config = dict(
    head_dim=64,
    rope_base=14300.0,
    qk_norm=False,
    tie_embeddings='early',
    parallel_block=False,
    init_std_o=0.0148,
    init_std_down=0.0,
    beta1=0.95,
    decay_shape='linear',
    final_lr_fraction=0.0,
    seq_len=512,
    steps=3460,
)
Each number is 128 + 24 x the weight over its row's rms, rounded and kept within 0 to 255. Layers, rows and columns count from 0. Numbers have three digits each. The size before them is the row's rms in percent of the matrix's.

# down: layer 8 MLP down (transposed), 3200x640, rms 0.033, rows 2795-2894, columns 384-447
# up: layer 8 MLP up, 3200x640, rms 0.0342, rows 2796-2895, columns 384-447
down2795 077:166165163123129131094149118110164168150103088138125107177135125148121102113127170066122117118126101127111100115157150106144149124085117120123144119146153129114144108154130121132117135138092157
up2796 078:158084158147082160137136118130126131139149125159104079138139154118105099154142083119130115098110121107117124174097114088142111127139115089108170111097101119118136156128165110119099120131165095
down2796 076:145126142112098103142126116093105109113110151126152150096177070139100145204140155096099130116187113151131110108128148159145138088094146099108124128129102121086138140149124099178143079164146153
up2797 095:106130139117103125173131158130145183095123152156151128112162174101122187124183127106156126148098109137097083126111103114144127106123133114109096136103102157095110123137106117113135111127093140
down2797 092:147095147120109125110131131139112119110124175171091106119115092168101117113099109122112142130082136134124102149136136061110132151093109122112162109076093151127152083154140118148143139115074097
up2798 119:127122143112130141159130132153107119147161132150106130082139114078150108132115105129186137098107152174123149108145143084114125144149111140120162160175139141113102141130109146117091086096138153
down2798 114:159129115121154127129122122113144124149135131110148149109138124155115130098192172157120156147137140126113097116119146125141158179145118107113151148089129120139111124115139157168135160139097113
up2799 083:111105124138149153122128099111088109093131124119117162097125123126126132138111115087152090151104103131115126119138105138113165135107142116110100137140137074118117125159134110082112141144168104
down2799 080:160110145109135167108149120113151110168075110121144133117117135101157101105100091147137133171149166108111153124137117124134120112125173130123154108134120119092157104165090114163099142110157141
up2800 101:107099174110158144128122137154152102130194121130120164112125144136122126097175127102123091130078172116151107151142135134070122114129138130143170129114139121100116110074134107134120110136094122
down2800 098:111153133115116119164136116171104081126133094094123129123116132120105083054117192144114171136150154138126137153138124123122131153105120132079131153146131095157170134094115131166153178099128140
up2801 095:145144130115123127141095085148158158168127123136134097132106136099088145139166099152140159135136118130141155117118095149129130125117128132109158128088127184143100163133134106128179112110141156
down2801 094:158169104146142124127134140132145146152146126080108143160132141125099183125133152164163102133158137127111114108110128137103099144132144162120095130115137138063124111142126125157139117110136149
up2802 128:090126097150187148182136150109119102100121157131124148122119109123135122110144097166153117125132125110143113151120107172133140185137164147147123134097134140122091129130162122147133182128120128
down2802 126:128125123123137108141118167114111128103106145162145161177157119169155133071152155076106133162146141131165145149094103154127144113151108154145124115138123134120084070123087153122111122130151098
up2803 097:135168094141181126104155133111128115137144131128122158138140148107151136104090139122117112129172150132135090121116091109151126130148140180137169154089139113126131112148130091123104094150149115
down2803 099:132098160147139096167109098136136142115138155159121095119105163124085131160131112137116146127137142138105108097127168135066116120098119153129117134099121130145135126126086135122138130144114152
up2804 083:105160105104134148136143120132089135101142101169129097102140098084108126112154139125113125138119131139158108121125144089155153136123129137073141087119129167110108147135081086110116101129148115
down2804 081:107122139135172101104094132137084113101139122088146168113122114130134144134136104160130145187150149134105126180148129140112121120135119122105119130145085114124144145114143150102157134130141156
up2805 099:080087087134159115176154070159156087142137126104084110136127118101152099122117117138122125156092113102088148186148117159127125127170114167132098150152100164133163146091166073135147122097153157
down2805 097:069090115114147118121120154150134092160160119138076149134109128095156130107155149148121165128113138147094109152114138137129120132155101154152126122132096147155135151091157073101128126124128114
up2806 084:098122106135149137114103111101121117111134122101132150148131108152178127100120136124133162137124146116143116130120129122152098167101131141138115117153134106097123130110163119125113098169139151
down2806 085:077124106100117130146141106131142092152123127110156169099140089161176090111145128138141130144146139151108136107147145134126112151107122125132159129111160102154090141178135106085102144150123135
up2807 095:162153111145130143157125089152099103126118113136119140122118130118114086134114111120096150120128118088158127141168123132128110109132111127120164099082107100163108126110131181120123113135123112
down2807 094:097108145115144118137108137116118119140130119136152132135160135117151122159192117130099135096165147147105172136128130141085105129117122127164070118082125148154168094142133061125131189137092119
up2808 101:127156140109175161105139098071122123128137108155144115109143129143113104138149144152177133107149146167097135074165078132127138139149100138145135096107123104138096117170146128128112133142164145
down2808 098:117137137127119101111149144151137126091107128096156107095123109123125158122129147123133101106152126107126128134115144132137125137132147181154154113105122143134091136173123089110134119108097123
up2809 109:109162163109103090119135092104154110113100092129141113108127114118111135139136145112168131153127109131124181156109152124088125133141145115125126179127158100137126160119153129146148168093125147
down2809 122:116142126127159083130150164117120158142097100130156123138072105114147144150133128181139155159171120128149134129113135116124152140119077125125111148125117129131152129157126088099136162090141154
up2810 081:123113117150102161131157124096117102169176149114150123140117116117107126140145196091128128159099082135139131142128152129120104121155045131133094109185095171141159160152110150113150086117106154
down2810 081:144142125142114123078139141099161125136088176155128159104102139131132129127108177126124136146094152145118161082127171118113128107160126133100153165117111142152136136099161156097144121147125085
up2811 093:160141102116103139135153116088135117160122168143146122142134182133123107114129160136095110100128126133136136133085143130111147077151112138098126151072118172098125136125112158102089133119179105
down2811 090:114120118128119164161083144131099099121149152125136130162136158178124149122133130151120139101181140121121105144124120102145115091161170124076153150114117153133120125126090137118137145100127109
up2812 105:125107144129151132081115128100123127133141140081140133133109137134124163121138136124086080131164166159113157134166121125116135152148128109162109119141135117131091140152144141112125084126130097
down2812 104:110098147175192146143126145172150113117127146087132109109126111162139137180150137153107165139157136079142118100125101088145159141127140127154104138129157112120148081143135116147126093071105101
up2813 099:112145156091099099135125102092133116136140105145132168086155125087136117113124118080098099128132108133109098127140115116105118107101104097124166095156141145141143142146175150118119120087152123
down2813 100:164139129127084125094096124169112110109134124149152143132141108127148158112171124108133155153122176119089122119186093093131080098121101163125090146112128134125127104136127140129101091115138159
up2814 104:136106103122104115115125175140124100154143092086081144097111071109150104101144124127107136123089158112108137134132146120141099125149100126119116106167116099178117159135111117120119098128141092
down2814 105:115138143117153077146134138089163093098137059129136132151134149117107139156150126151141105154090135167136139107094157143162101115147096172125124114095138165105109158139116121100147118118104122
up2815 103:106134128111102128154137081118122127100139144122148125140124117124093124110160107098145136131064113132108126144157129111135117106159074103126142167149144123132173168149144128149171113126121158
down2815 102:118131120131123123136091141117140121100181155107085129135115110124124079175112128134143104157100117113136106140113122130174126092127142141143179117090096122119110139124122163115133157120096138
up2816 107:164134129140164153132108113112141144139122103103079168130137102097145147138121153146121101179151137119142150126149135128161104090140091118113096122130119142113088150132145116123116126175120072
down2816 107:139131147113160121152124089135164121143090127103100118121137105137123132118118149153125121181126153097124136160142097106107154102093080105101107147123137138135121119149092079110113131106150161
up2817 099:097137116131095161079087102140162123146133164115165132163127109158126093112183094148133123150136103133077122154178099106101158138120127131102132071111146128094097120115157166080162116167136147
down2817 104:177127119144145181127143127159128131086152146118142132155139093097134142127116103166121151139145104110133116169154128140086138127117115100101098160142156153136142112106128109114134131127153125
up2818 091:121124103076126090119149132148129130135103140157101110080156155118138175142150184140078142139057127084105113121143145158107161145125128105118162132109097145103122144132112128127111121121102122
down2818 092:155106098104120144156088115132135129141178192131103114124122131136104120116093129072158149136107156080130143143152134119103136167157119150108189099171107096108090125144143139081145126153123143
up2819 112:113122133110149153103120145134133120130154157142159112107128138124118128108145215118137150111120092087147089092107150153156152122102128154169093111141126093170126167128155082081144134084169116
down2819 117:112144109183118138098149139143132147127101151153103116136163136167127173130160122133067142124151123127124102174121121164134131133127138103149159126134128079131144143102125150149129108123124113
up2820 101:134131170140060150085141074116121096104148133111133155096142144132142166161123106168123085148133148129123094173145144108094139143128137131168167132120123129141121118122144154101120148087110142
down2820 099:121139145111138113125108164126140134144111103103163105130115104160086143145142168170135142153153124124127129101144118152134136109124128161133120130160112137125123122095103156139152073095124121
up2821 114:176107143139105141130161144145115125150145170118157148127124130158167167163149134112131118143120092141110130118141057125145136161113123114132128135105116107151135119127148136128107128111084160
down2821 119:123162110127122194166116121145127089104113126113139113106132145121107130120135123113134129130107131091105118132158150118131110097143156151127103159108143104151164106130140189118097081112119114
up2822 103:131108142136104129138153119069109131132131103108125112142099087135158112118122138122135151117100097115160112122120107094141148156101132117152171118123146121166120112089130119149101152127128132
down2822 098:124151116140101111135142150146098142112135151155108129123129129054115084123083147117110104144132102118129100127118156115143128134077142122063132151131143112149107131128109140132145081117150116
up2823 086:104131121082098115111115075153153139105117135106135132121151108149130122123121069124094117123120160146152154079103146110132108154121113180101127099125141174131122123146134099146106079162122162
down2823 086:163143127117113158081084107118154110136129133134174114115115129133132135126140131119115138142090114119104143145149103122139098128139162157135101179145136116120175124125129071144128145140123195
up2824 095:104106137158110108138082119164087111174152117132118138105132154099065065154098112132121112071135156158138121100120115135102142158140156126150149118161138149182106100169162139149127108130134130
down2824 093:122096156123127162137086133120110113148101132093140124084136131146080128116135123076141123171167185141120094125142103108092135137124138138158135107169177136117107125134127141169150102149130117
up2825 097:142141106123194157097098096154093163116108148105108146107103101150102130095099117162182163106112150122117157154086139135149149125118105104167120117084116128149077121131120146150147165151146139
down2825 090:108134100118113117101113102140085127100109122119105154130148124155084111109123151193116119153098104116121122129128091146118141136103125141157156112098134109116118113099134127114115182134176132
up2826 101:100101161121116144106109171151149146116143157128135057121161111072133153129096124129186144163155175126145093094153087104108114142143133132136161114166130098120065190120092147130081122141091145
down2826 096:124111171148152142088135105121154086135115115096178131143120103148119097139144097137138152165122104099090120108122139091120151150116090126153119099164105110131148093100130098133117132132122080
up2827 111:117129099135115132148104077107096158133136121111079130147118109090113096150156148140142143139096079141132132170106101095107097107119113115118132163109103141086093142123125116152113144143149186
down2827 110:132132157110099121138130125196143123156137122141112079115127089105084111096104125157145138139156094150110140119134154070153130113095150118138082137133148155119143107159139104139098144107103096
up2828 099:122146153105137159111146143119135183126134144119112136126144127132150176119119106170132120144131138155118148097097095155178124102155136140148157106104109126131088164123097148119150155154096134
down2828 098:120152130061115133162113151149125114138200147172183110164113156138130123148140125115162166141122099150150153145149142156123122141119141120125141132144111124165096145123124146166142138099185141
up2829 103:145157118148123144118165149117094140135122151130128132120127130109110176167141125168159087080132126111131140156128122150133111112141146109162133104145143132188106148125086152103131152102146138
down2829 112:177147107145130131152135102137116143140115139170125145163098140104087141154080131129122131119109149112103130150121127152117126124134112129130124146157166123153147106120140092097136130120140127
up2830 070:163079107100151186106161136101134120152121122103167128144180158107101119127175162104101119104114127146118091153124120096097119157110123111134147146147136165130129126135138204140092083132157140
down2830 070:154106125162122075105121121095148103090140080112126116157157110068128182145136179091154146079119113186131152146131104126115134171166135131094140142107130071101122151105141150161140171119128183
up2831 082:166139153115114121084073153126142111135136138106101127140106133129138128135119108173143152200117118183073066161163085089093134166084096125177139110118096132140122121123130111137148161097123124
down2831 082:143146123138100114124132102122138104122098088125137089121164134078099099168114133120145121086160107149134156093118106082153113089132078159167107125136152112133151135096093106157107111154118149
up2832 096:088166129143152120159130129124116146110131189171102155155149108166143135153101148129142114138131146170125122168101141130143162093112088149155135146139087082094117115114145117150162186169107186
down2832 096:127124115131105133108138116178123125081106154173123153100151110116119166145071128126144120113121144140136127144134096164146153078114154145140137159128130045110083075104106141148102172169138101
up2833 097:111152159135133089164075123156157136083132138125148142122134134128108107153114135156138149162102136102107097164112121132133118118131119146118124128089161122157129158130086122132120107119177121
down2833 093:074113128156119154129146100095120108168109138172121169122135124137128140174116136139098111132174144082092108140135139094140163112154125105075155123131134118075133130106065147155120114112107124
up2834 112:133173140165126146142154094162116122134159109128132129079126105163129144111121092104143085128137111122169177088125128083125072115158127159140153121138111126110164121112138099126107154147113129
down2834 118:114126143116119131084127135124149105122145119149126150163115107147147137134150133130112114157125127109123149079118133156144105205174150140129145119180124110137143139147125125121113095112103123
up2835 087:141170125127138157113126067125140149139130118122099103119126104153133134105176161120135112109149099180111090159090099116139143125108109111105123117125148124112141106139087118118112145125148120
down2835 089:114101175156129144129096100112160128118121114154149128106165102154101154106106116113138124102128060132116169126090101162121118134172131101103136108187217142131120137097146108157140087162111159
up2836 100:103160125126133142121097127133136116154181098130182130160111156152110118110142070122130094077112097120077107096131181126143027135092101119135113091113085137126102121117114087100132118139130144
down2836 104:134172103148147121151106152138128124119132113138126128145087101174124117159107091151164149099078122126123167162133127159113108129148095160135104134113151121117151132150140133100139077166094135
up2837 117:140089131073146132075131163121132155137129167125127163132116080133129108127137093101153150182107153126135149096127131110165123148133129114151135142110105130118120126166157102123157154113115115
down2837 118:114110118133072120142071129109128162153136144107095183118121148137125122102174116103142183113112103158104140134153174107148074124146127107141113107132134134145117132091151130146116114134141134
up2838 092:111124112152124105148115110098149134149120148110100124139115148115123120121099161106149147127090142099144103116102104114109121143101121121079086148171118147113143097106172148121118154129111137
down2838 095:120098113135138116097141121145129136142100109124119176122092107129105118107117181123102154136089161141120121115109104127130112149137131164118112152142121094181144114137133116098165131124137124
up2839 096:146120093124119109122151092134061144136116096152147137120124106127128097131135147117139106132110106120094116172103105087108141122131137121128151125134148109149106122131184097117132153090087152
down2839 092:096134096141082112135151103152134110127092109123118128168130147106147131162172095136144142118130161134151123142089149118099136123144152121137110153071146138135149109130133129128135137096156126
up2840 090:076145085084105116155133089133067105117137152145143100115142112116144136055124107117138110134125166158142138134116067115107118141107141111141135180115111119156155127129148151090161127124132117
down2840 092:118136108109144159107156131122117148160114104132157148114119111182114132122158140125109153137126104142097131139145122130084119096135135129133123088107116168118083091116127151189163148113147161
up2841 093:108126151173071087143151108136104145137161083135132125116141155134139137127129154137172132143124116155137111124099127097169140109098137126122136130119118085110115127126166130121175184090107147
down2841 093:122105132098136118143176161135100119102148082134094120110134118088093117085150095111121112125090126088171137123135102148156087142139125125154116089141128157129142143123121166106104154127137098
up2842 100:108125169153140104112148110134099154153160144114158136128146152112118136128191179143108077108186126157111163136108108146123149133114119107121161145089095118118168170120164130117101156142159138
down2842 102:159149111129130126059071124167122179130170118111115094176112102118133132149150133117121099152146146113173143138117115113145154147129166150132134124100122128121176075125134125136197113136133156
up2843 095:120141110083101098121138104103117141109184142153105134106111084140133112113085136172136135136156168096120117117125094133166155132147138185137077120112169123112171125126175148109135117105175101
down2843 093:138103154118170130126164142117122154155120154141108116116103162131139132134112131188120160091150098110128127142116144116174140092109065127136084098114094140104086123130130076108113104116118167
up2844 118:122129140091120109128073177154151128108160114146144139140127137097146157126140186176116145132118127136141112119114120097100132107113108103121144111130160158147157099126143165119113118115159083
down2844 115:135111160124159137130129123111165143136141134165122207102138102165123173123142108150147113129144124089108141141144151104105144110086146143084109143082140126138133147188152106154127185124092155
up2845 101:138145099113133130169124101120067118113142114120160133092128166155100168131154175136118135121131140114075138135174143159126142143093115145135168126180117126138127141154143096094150130151120130
down2845 102:127119106109151143148097131143073134127129140169122128109115146105157133102078119124163133107150124128125151166127139172162096126122089120100173130114124129130142123072168078112131102131149146
up2846 110:158136132149082143187121143176172143142122131130099119152143114086095193137153124094090135160103097139110115177133131135128143119127101110103147148120178100102093143158120139133127132168120110
down2846 110:154156184181142133112147146097111151100165159112158121139151143116159131133124114086119141127168122120144109106174166118128113089103136118137134106105138130141134084111121148126145121089134133
up2847 106:120116106141169137119097116096078105123172146109123138172135114165136091147122114111142139125117138139121143102103153138118160133126111149138089107140089127065118122149154186152178109121121140
down2847 109:123104099140120084103138125157099094133146138095117112113107164115078083143141119140086124122108115105167088077126136160131176113086122128149134112140130113149111122120109105085092164131135111
up2848 105:138124161139148136106177166139134087139155099123120110107116095119151103129117166094138102116114079191154126121152137106162160168111167170139166158117131118182170090119136150081142117111151109
down2848 100:138126149140093123110100138150114137128115134120147127142114114143093108136127148123174120137127118115112175143155122129126144119177154115094127127126083139100096101135104160161143159139101139
up2849 083:131120095154132109197107185153095154128097149104105161086113130154157142130129150080082131130142124143101148109091116087149125135129135103094148152096123119135148129169105144109156145160118151
down2849 086:086129126155116095110123116114140154117115141113111154148133145154114134134077115129126122132154113109117144088112143146088108161130118099108115163135151108160127056143115132155148110129107184
up2850 100:177083079136139117153128116113156116105111151098158145177128125137141163172094093122100180175089149118167132152122119113140097107114157128187140174126113129076160143119117130109092095127101129
down2850 099:151106107120190103134101119116120155128140173121101101177136134106134120123125112151134150155120169087140108102135124147113097135136100108178175165129112148153162157137108145070058112099121143
up2851 116:119107100166129156082097126141146118166170118136129107142123121108106136121118126154127120128120150130105101083103163135097141170115138125103108115137114162119148166148115161148128151163112142
down2851 117:136090107123110144174121133139152137123099132089155117176099112128083113096136106132136137117165135122135104103144144128142131111123118123132124133144121142097132142116158130132131128130187136
up2852 098:129146106089127152169107137088111107119157144153140121140143118112113080084141097121114105110126115141125151175134127119108159140136131170115117121103127123124147161087124160146121099128127102
down2852 092:132165132134147155168175120138150157140098122102141144073158090093099135106139124157099126128122133116125123114109140155148108141119145122135101109119104165109126115147141121135103117086075142
up2853 085:118120116114146122143134128068110084127137132133164149113153109132133104133140117142100139085145153133128162125169111159153134101096122134127093103121127125164180100146061164125124138134114132
down2853 084:112109086173111135109156137127062091146129153147125153107152122114105161131139148139117141170137141149150122121125114130140139128095132139102138108102164159122150124162120181125056126141120137
up2854 089:153126130114129113136188144130124122125143111118078097056150146166072114160110117130105108140093171081151107123061125167126102134154167132153135106142123125111151099120140135106136113148134126
down2854 092:145123112120118125103143112113112068098183102151123117124153151117081077174158128124158124141136099131113125085087116128148127097122164124106120141114123149158152097142101164120121132147092154
up2855 087:096137149145171082131115119095122143109090124117146134109183183146169124117159117099125165153144114123167123125121151095129159153118139161143132132192168138135088130137120135135109143138109123
down2855 091:104149102144106163132133110072120112133158093123143136113133126122094094115155118066127082161143131161141136133148119116110175125106109085101100123120161078139098112117140090068155083149121112
up2856 106:160149147119173160146162143094101115122173132143132133165158109142133085180120142128101135123138164114133164138140125166109129136148107129182166146117162114115075130144103114118087149162115164
down2856 102:138101100149102128121106122114129087171112107114137134176113089134150164120150155127099138137160131143163142160123146086119118124155079128117138108143112150142146122092093090130115156129153119
up2857 087:169142089135130131116116138121100138133123134114116132145116137131126146118125112138093161116119107092139156078137115142096148132129138119154140102120136128150073087148143176126093094134094164
down2857 079:135130108175117127102093096164131150123093165140122110140109174142102107100121126141128083124142130170139155140151116125130126109107128144132093104139094104122099177169130137134137120120136128
up2858 097:134128103141104150114149118122149127123146146128135127091126152089134080103109124085142107118096117115100119094092164155136065097117125114154130132150127127096151139154101127116146141121122137
down2858 094:137154141097114125148076124163126130093110106160136134117101095136138157116132114153121168162086139156040112149100148119118118116122139130108127095101152179106145117136094169108112152162135128
up2859 073:161114103114133086153118162115124148113142126077135127110121161164139151114126170134133146180149092102136092112155102135126105121147125116137104087154134117117113126135125131164138106116117130
down2859 073:108118146082183137141160115114129108126088121110151109110093090116136144152105144135114099078104114146140102106144151099158092139152122157128164127116138160112104100087105146145086146154128137
up2860 098:128080109113109135144138175097126090125108078110159161105144100105056144106144120110186111161144143134152118153120122113172087112150136137120166078113123100145107150153112129135087119162156159
down2860 093:076149146122100129134118132114101105099118088129147141152138112090157120132122106096192141146124129165094108132111076131141109133132109132108092116107093158146148100169116129135145131101122126
up2861 087:129141105140154096121103152123122101149170147179131114119163164141114159147096097148149092170103148106138114149136113111128122121149167100135083115144109084127117140174109084087104118156162147
down2861 091:107156157093118128133147167130083110157086118110135128122109168163170060125092119096127121157174135144115139121171127157118126152151097123114065171095150108094112121135151115133140086112089120
up2862 109:160128164100114158159152147135127113138092101130145078083166120124126169172130091135114133121105121116119135127144118128108112144164051156133111151151132115187120138143125141109124123159160111
down2862 111:105092114137139190109104108138136139117102099127125157110119114134100140118122097107114154096066089154151091136133117073127108144095112137116106136145158147109093147162120134115115131132121159
up2863 087:162150109090105112130109134155116075126169161177138121132115112134142099145142084126143085084158111165145125139083114115103134152098143167158132153154120105107184167124178129100105150134141143
down2863 083:180146128142136148122115113146168143154132156154100083151125123158125119159107156123126165142124148159108150148134158081075125141115093162133124100170174112113137130094088133186130182142068127
up2864 101:107106153107129144154106157082175163153139168115144157103124133103140115128091169131193129165150130115167137116141124154135122176146119131158070170149123132142082094101101151144133116133167155
down2864 097:122103127147111116132123149121142139124115128131125179137131091117125104137102170120120158143119108137110146127154183112133100122099086132149146161173155158154101126107104096151116162115117140
up2865 087:130116134091123131114115147146103069169125161152128128138150120090141152087138161143134134116130110120150130055080127122092160145143154156164140135170150113163184136123168076120137119127115116
down2865 091:108138141157104133141143117129160128114114113115080108106182127143129142151152143132165120143087133128130133128105168128128102105103086129121165157144123112129143146128124143107140163134143113
up2866 107:097127129149136098126132135127141151159114105136156118131138119099149151088115152121120121119139136127119168158124101140131122151099122157168145159133124097127112191137165113162107120081111130
down2866 107:115128156114144140109125102094097110113120124155111133135191066115190175113081123118134123142108171126116124141150167137140138120131120171136122106134098140149096133170117149120153079129098120
up2867 099:150112169101156148126130118110137093132101131108134131112115090113123134160096101099141161100078125127155158124139142097100140104125088138140156091100107131157113090126132150135150124130096119
down2867 097:130105118132138146137112117136141136096122124152182149127123104139124127090115131138109096159080142125123173139114110077121127108163134091122144087122126137114077122127146128127137137147126135
up2868 095:141134125166130151136142114125119109103169121120138177127064094140139118132119116130119096169081134131133099120140104155110102139151110126141123124095128117131147107172105095116144119149116127
down2868 094:142118127107127076124136120161148119136112119097152136139156094147147124132116127138101113096099083126124100119166136124065127103136134123143098133162107145116142148077079121148132107134135142
up2869 105:142139176165125123137092131134115064098153096120136140148160139108085132141142100105117179113121119127116082110100104140115141143144110168133045157156119100111132081139138139182105119115103126
down2869 102:123149106139146095121168081137158108126158109112132125135113116143122136159120108142107114134132091089149157136174111124174130129117105135123127104107111129136140121112135092157137087126173140
up2870 101:130144127139137135108140156128167136113158139139086135057150126151136117123124120128103149111180136106109111158076089136108101094097108150144173127143150156148168116107132143106135100090176111
down2870 101:129097135085104148124143103122129135086105153173109130082144120152141108123149123125182146116125100131140104137158148138080115094125151162154135115145146135111142122092084095114106129122131129
up2871 096:148133133117139102126065154130153109124126136131120106124136188143138128132148119119129155099126127164124159103138112174078132135109130164151154118136119118094122132135111068167122122145122105
down2871 098:144132108097137120137110121132129119140120113158146117132138128126118111112126096145132156140127152131120126091138097147111100100148147129158160131095146140104133170112139143177175134129109115
up2872 105:127163118120187114116152146122098110140106169133118124160146149094162108140139156106131167157130115093160121125168125118137117118146133129148177094171131143130116069109151151137126115128141118
down2872 104:187117104092130158151108076139113078150120122112087141125137145121134132139169143115121128119142113073162114147106125120130130174150121089114164156122136101096091138155132144125106146136133080
up2873 099:123153125131095141136084091130107127084122123180132148124152131123113127125087171134150143145121152110104087146151125184091103123088162091164111131095094145127110144125143169139128095122081109
down2873 092:128119156125161158133135140128134100130123110110114116169136161172148117138106121103134153117123127167087143122134121151069128087168127101101087148099109162104148135123157120149128101134102093
up2874 102:094160153107119108176119138111115177088105133158174152145113155106083153142152115131149147127123093173123088143171147124148141155134131147147104143121130155137105086121124111125099142166075121
down2874 110:137164132127146122137165102068104102089156109159095136192103149152110090116138106136101146108154131098152129147123122122100129122189113121086134150127135097133152119139131132117113155131139157
up2875 088:151153127096162121153132145104076114138159173161077145160111135132137133156096155083133188128083111131125101138134115144118120140154096112146122136133108137114110071121108100108148131147106127
down2875 083:102170141132149155144162171095149117139150188147110105149146095136107153122127085112120119139151101077112105136150132112168109137127131137134127107138110142099105141098132109112087109092103144
up2876 106:135132097153130127117131167099111081121153118152110111116148088113141075126123144081126100151097155139159166149118124127158105139126041141157139096130119153129125120154124129169128117139067171
down2876 108:118118091175177159144102078152087131149147135121143132063120103136149142097156135117099136140156080142140127144124088117136170148120095097131123139149104139164126128155119120104088159160135134
up2877 074:152141137168137125133094079098142150125152125077146150101140122096089171110150142084113123138154141107107135142197154113105099153118147092139132104108121160115169130149137159082162133125117102
down2877 080:106111139086146133139144135108114115151155121125128132128103139139121136128145126098129152134156113116103140153104113126157120163141164113138119095125107098117119129152155125117141146083105074
up2878 092:103125080150129158100140142168098113103144161114103124131136119158147150134141122152103162121177112124139140156086122130056106158118141150114123087100098142123129152131139161144153126118115148
down2878 097:111086138174184114104149178123105120142214123119128104121133143124109155109128107130119116134130127123099161148131097144121090106160111131119093109113073152134108114127120123162100100122092102
up2879 095:135133144136139137108188095137161145129096147161146117119080142100113146160164113124109093143127079156131114147166085073064111126161089100176138143149099100143108081145098139157130132164116114
down2879 095:109133142112135118108127084154132171137132156148147135159130123132158115159098108108147131121140117170075163124152111144112131126133122129146119141094114094154149136132134148138128151124146124
up2880 097:121098137083137097119097109108093133128146128102171084143114140117163109128108097085142125094160127143161155141116115118153108131110133126103131072134143111127120152072131122159096100152123134
down2880 092:128141151093150138123167105098098114108113129113147096124092138114136123175146118167078138120110084135096135158123144092103142139138137048158132145131136112126130145178125106130120152126125146
up2881 098:146147133129118123120110146107095155115124140111123135098149118132125124162105137119125118139075119113119144127160168158091101128076150116088210135145146128095129120166128113131119144118154107
down2881 098:129158144123106151102129110118146154119115141122167115133125112169096155155116130104150137159159118121101174140126115156110138165135146140139136135177143148118093081131144127147153079117135097
up2882 087:146146165103135138135130114138126137163154136100104145116150127153131144154140132130151108133122125141119117089115083194114161117133114128162132160099114128094135107128110118134144101140124122
down2882 087:126167145111137141157091107156150099111122150092133121146117090131122140162148164118153069114140119143147119091124133105120108097060134137156128133111123147181131173116141156140134157092134154
up2883 108:121137103120110110119133093123137113107146101150098108123148169090127128094182108119106104119126111173094103129107155130115067139116125121150137081116115106138177124138131087101167127165131122
down2883 108:115064119110085120061137120099133127112143106093120081109131130141105125071099144087122102106114126085143101116094100124125133144135146127114111100125148157182154151140097098127129178158133118
up2884 104:133125131075114173139159151100128133134113088130177146144129095143180128160119103158126116108128130136147068154119120139155111155127134132134159097096111154141154109135108104113124109148134118
down2884 105:052109109111148135088132122146177110161169137126155119142110101153085142106114066134129129118159143117135138112135116125122105140129147117093165160145139145119113137137139109163174118108161198
up2885 107:130089115110120139131134086161128113103104163145129139153164114131109129127124105103080147123101103128100119147095135135180150131117097138140102132125119160130085122099100144170103110102111116
down2885 100:146122128142158114125162090147131118145097116101135105150150134144128158102111114117112110131128160149135116170123143161122123111079146153111108136121149147131121153096124129137163110092166160
up2886 109:242122138184110140109111077077076102152129116148149097111119086140103144098146179155146100122113143146071140111113137113143129146112147134094104115107145111151111139110134126120105124117163098
down2886 119:145140103145149110124104147128121094092118115152145120136150113126128154103146162105157124128092090132129156138159153104122120100152130106167108111131130143098124116119118131102133083130141088
up2887 104:115094172128111114152131128165130129130166119137155163155079092086149113082135176133101140148142136170125121106090121117153140125133152098140116083095107112079119119156105145118113116153109163
down2887 108:103115153132132129113137125123156104175123131167118114139124135148110155134137149142132118104067157128118140153122169145131131132131116135138151113084117142092153152141111101099125132157148110
up2888 096:166133160121131117129149135131153132073131108159126141148129136110128172125107120067092138107130118153135113108141096139147119151152090144150157134161117101151144129167119129149099117093087121
down2888 095:137168127114111129126178149074133131164139123125171157119120155154083164121184171133101149097120133128149113134099133148137118089144121110123159118098134172107099126096132165171120199117130119
up2889 083:107165098081118147114168128086142185101122092144123108166131125172153117109098137140126147150112122147110091112133119133113128190144128128143147133119135160130124101108073119099146111182115159
down2889 081:112119120140109117121158127123149140134139078113147137158154161155138113107123108152085175167120091131095164113119132141100087112150137144109159119112123180119121089120154139092166165129127120
up2890 109:148101132117152093145180089101128116119164125098120100076138128141131167101156173131091128123159181174144103134124090143134135103083115130134149100090103085140145120142142105149116093135094171
down2890 105:120148157105102119082133119096089152094119147114134137157113139144133144134127116133150122123102168132150142100121124142168137110103122131111100139157167132147131120120107095125130153070144110
up2891 078:139128087148142085149129102138127137164168127158141093095133124094148156131145111143104124145148074115140131136130116153155106130112148155143121121127141151150120132144151156163128114136126129
down2891 078:126109137149158143133102117129095108127144101158128132108122116116122164135125176165180161103131152132147130145109127124137136145128120151105129120123156171182091120119101133106127098133184122
up2892 095:169081094143126130151115130119134118161180141141127158109119114138128081119164104149116141132128144139134105153088145146111124142174122140099160106132124174168113143138142073142144111117152147
down2892 085:138164116176143107145139120104118146132113133091111091108119141135102132143133156137126161115153111154144102135116172117131135137122108139148144102130103119101205170148121150115121112115121158
up2893 107:078171166147096151130141141159099122137134159148120147083142186066119074117125071126112162098123136138125116142110147102102094096089129115090171122126154171111101106073117117123119106122141146
down2893 106:081112095107135166135145154131135143116103138138144127137138154111111135143136068153111144138164128114114118136140115125100093090096146104158065131133162072090093097128116109134101121124136160
up2894 094:186143155165110123122112137115140126124101118171158085139104107144126132139147129093074128102075123103110163133103110099151116149101155117121131154134169172167119124147130130109144110110148140
down2894 096:093143118137139161096156147111122128134125156141164125109128138174084102129114115181142187101127152154071145129155160158172101100156101164096132145100170169143074135139154163087129101119116144
up2895 072:088158124120130100121146120145141139148158107120136113104164112124127122119136142146165146133136087155125172130086106187075168098132130104120148157164144168100126106117151126127171117104098162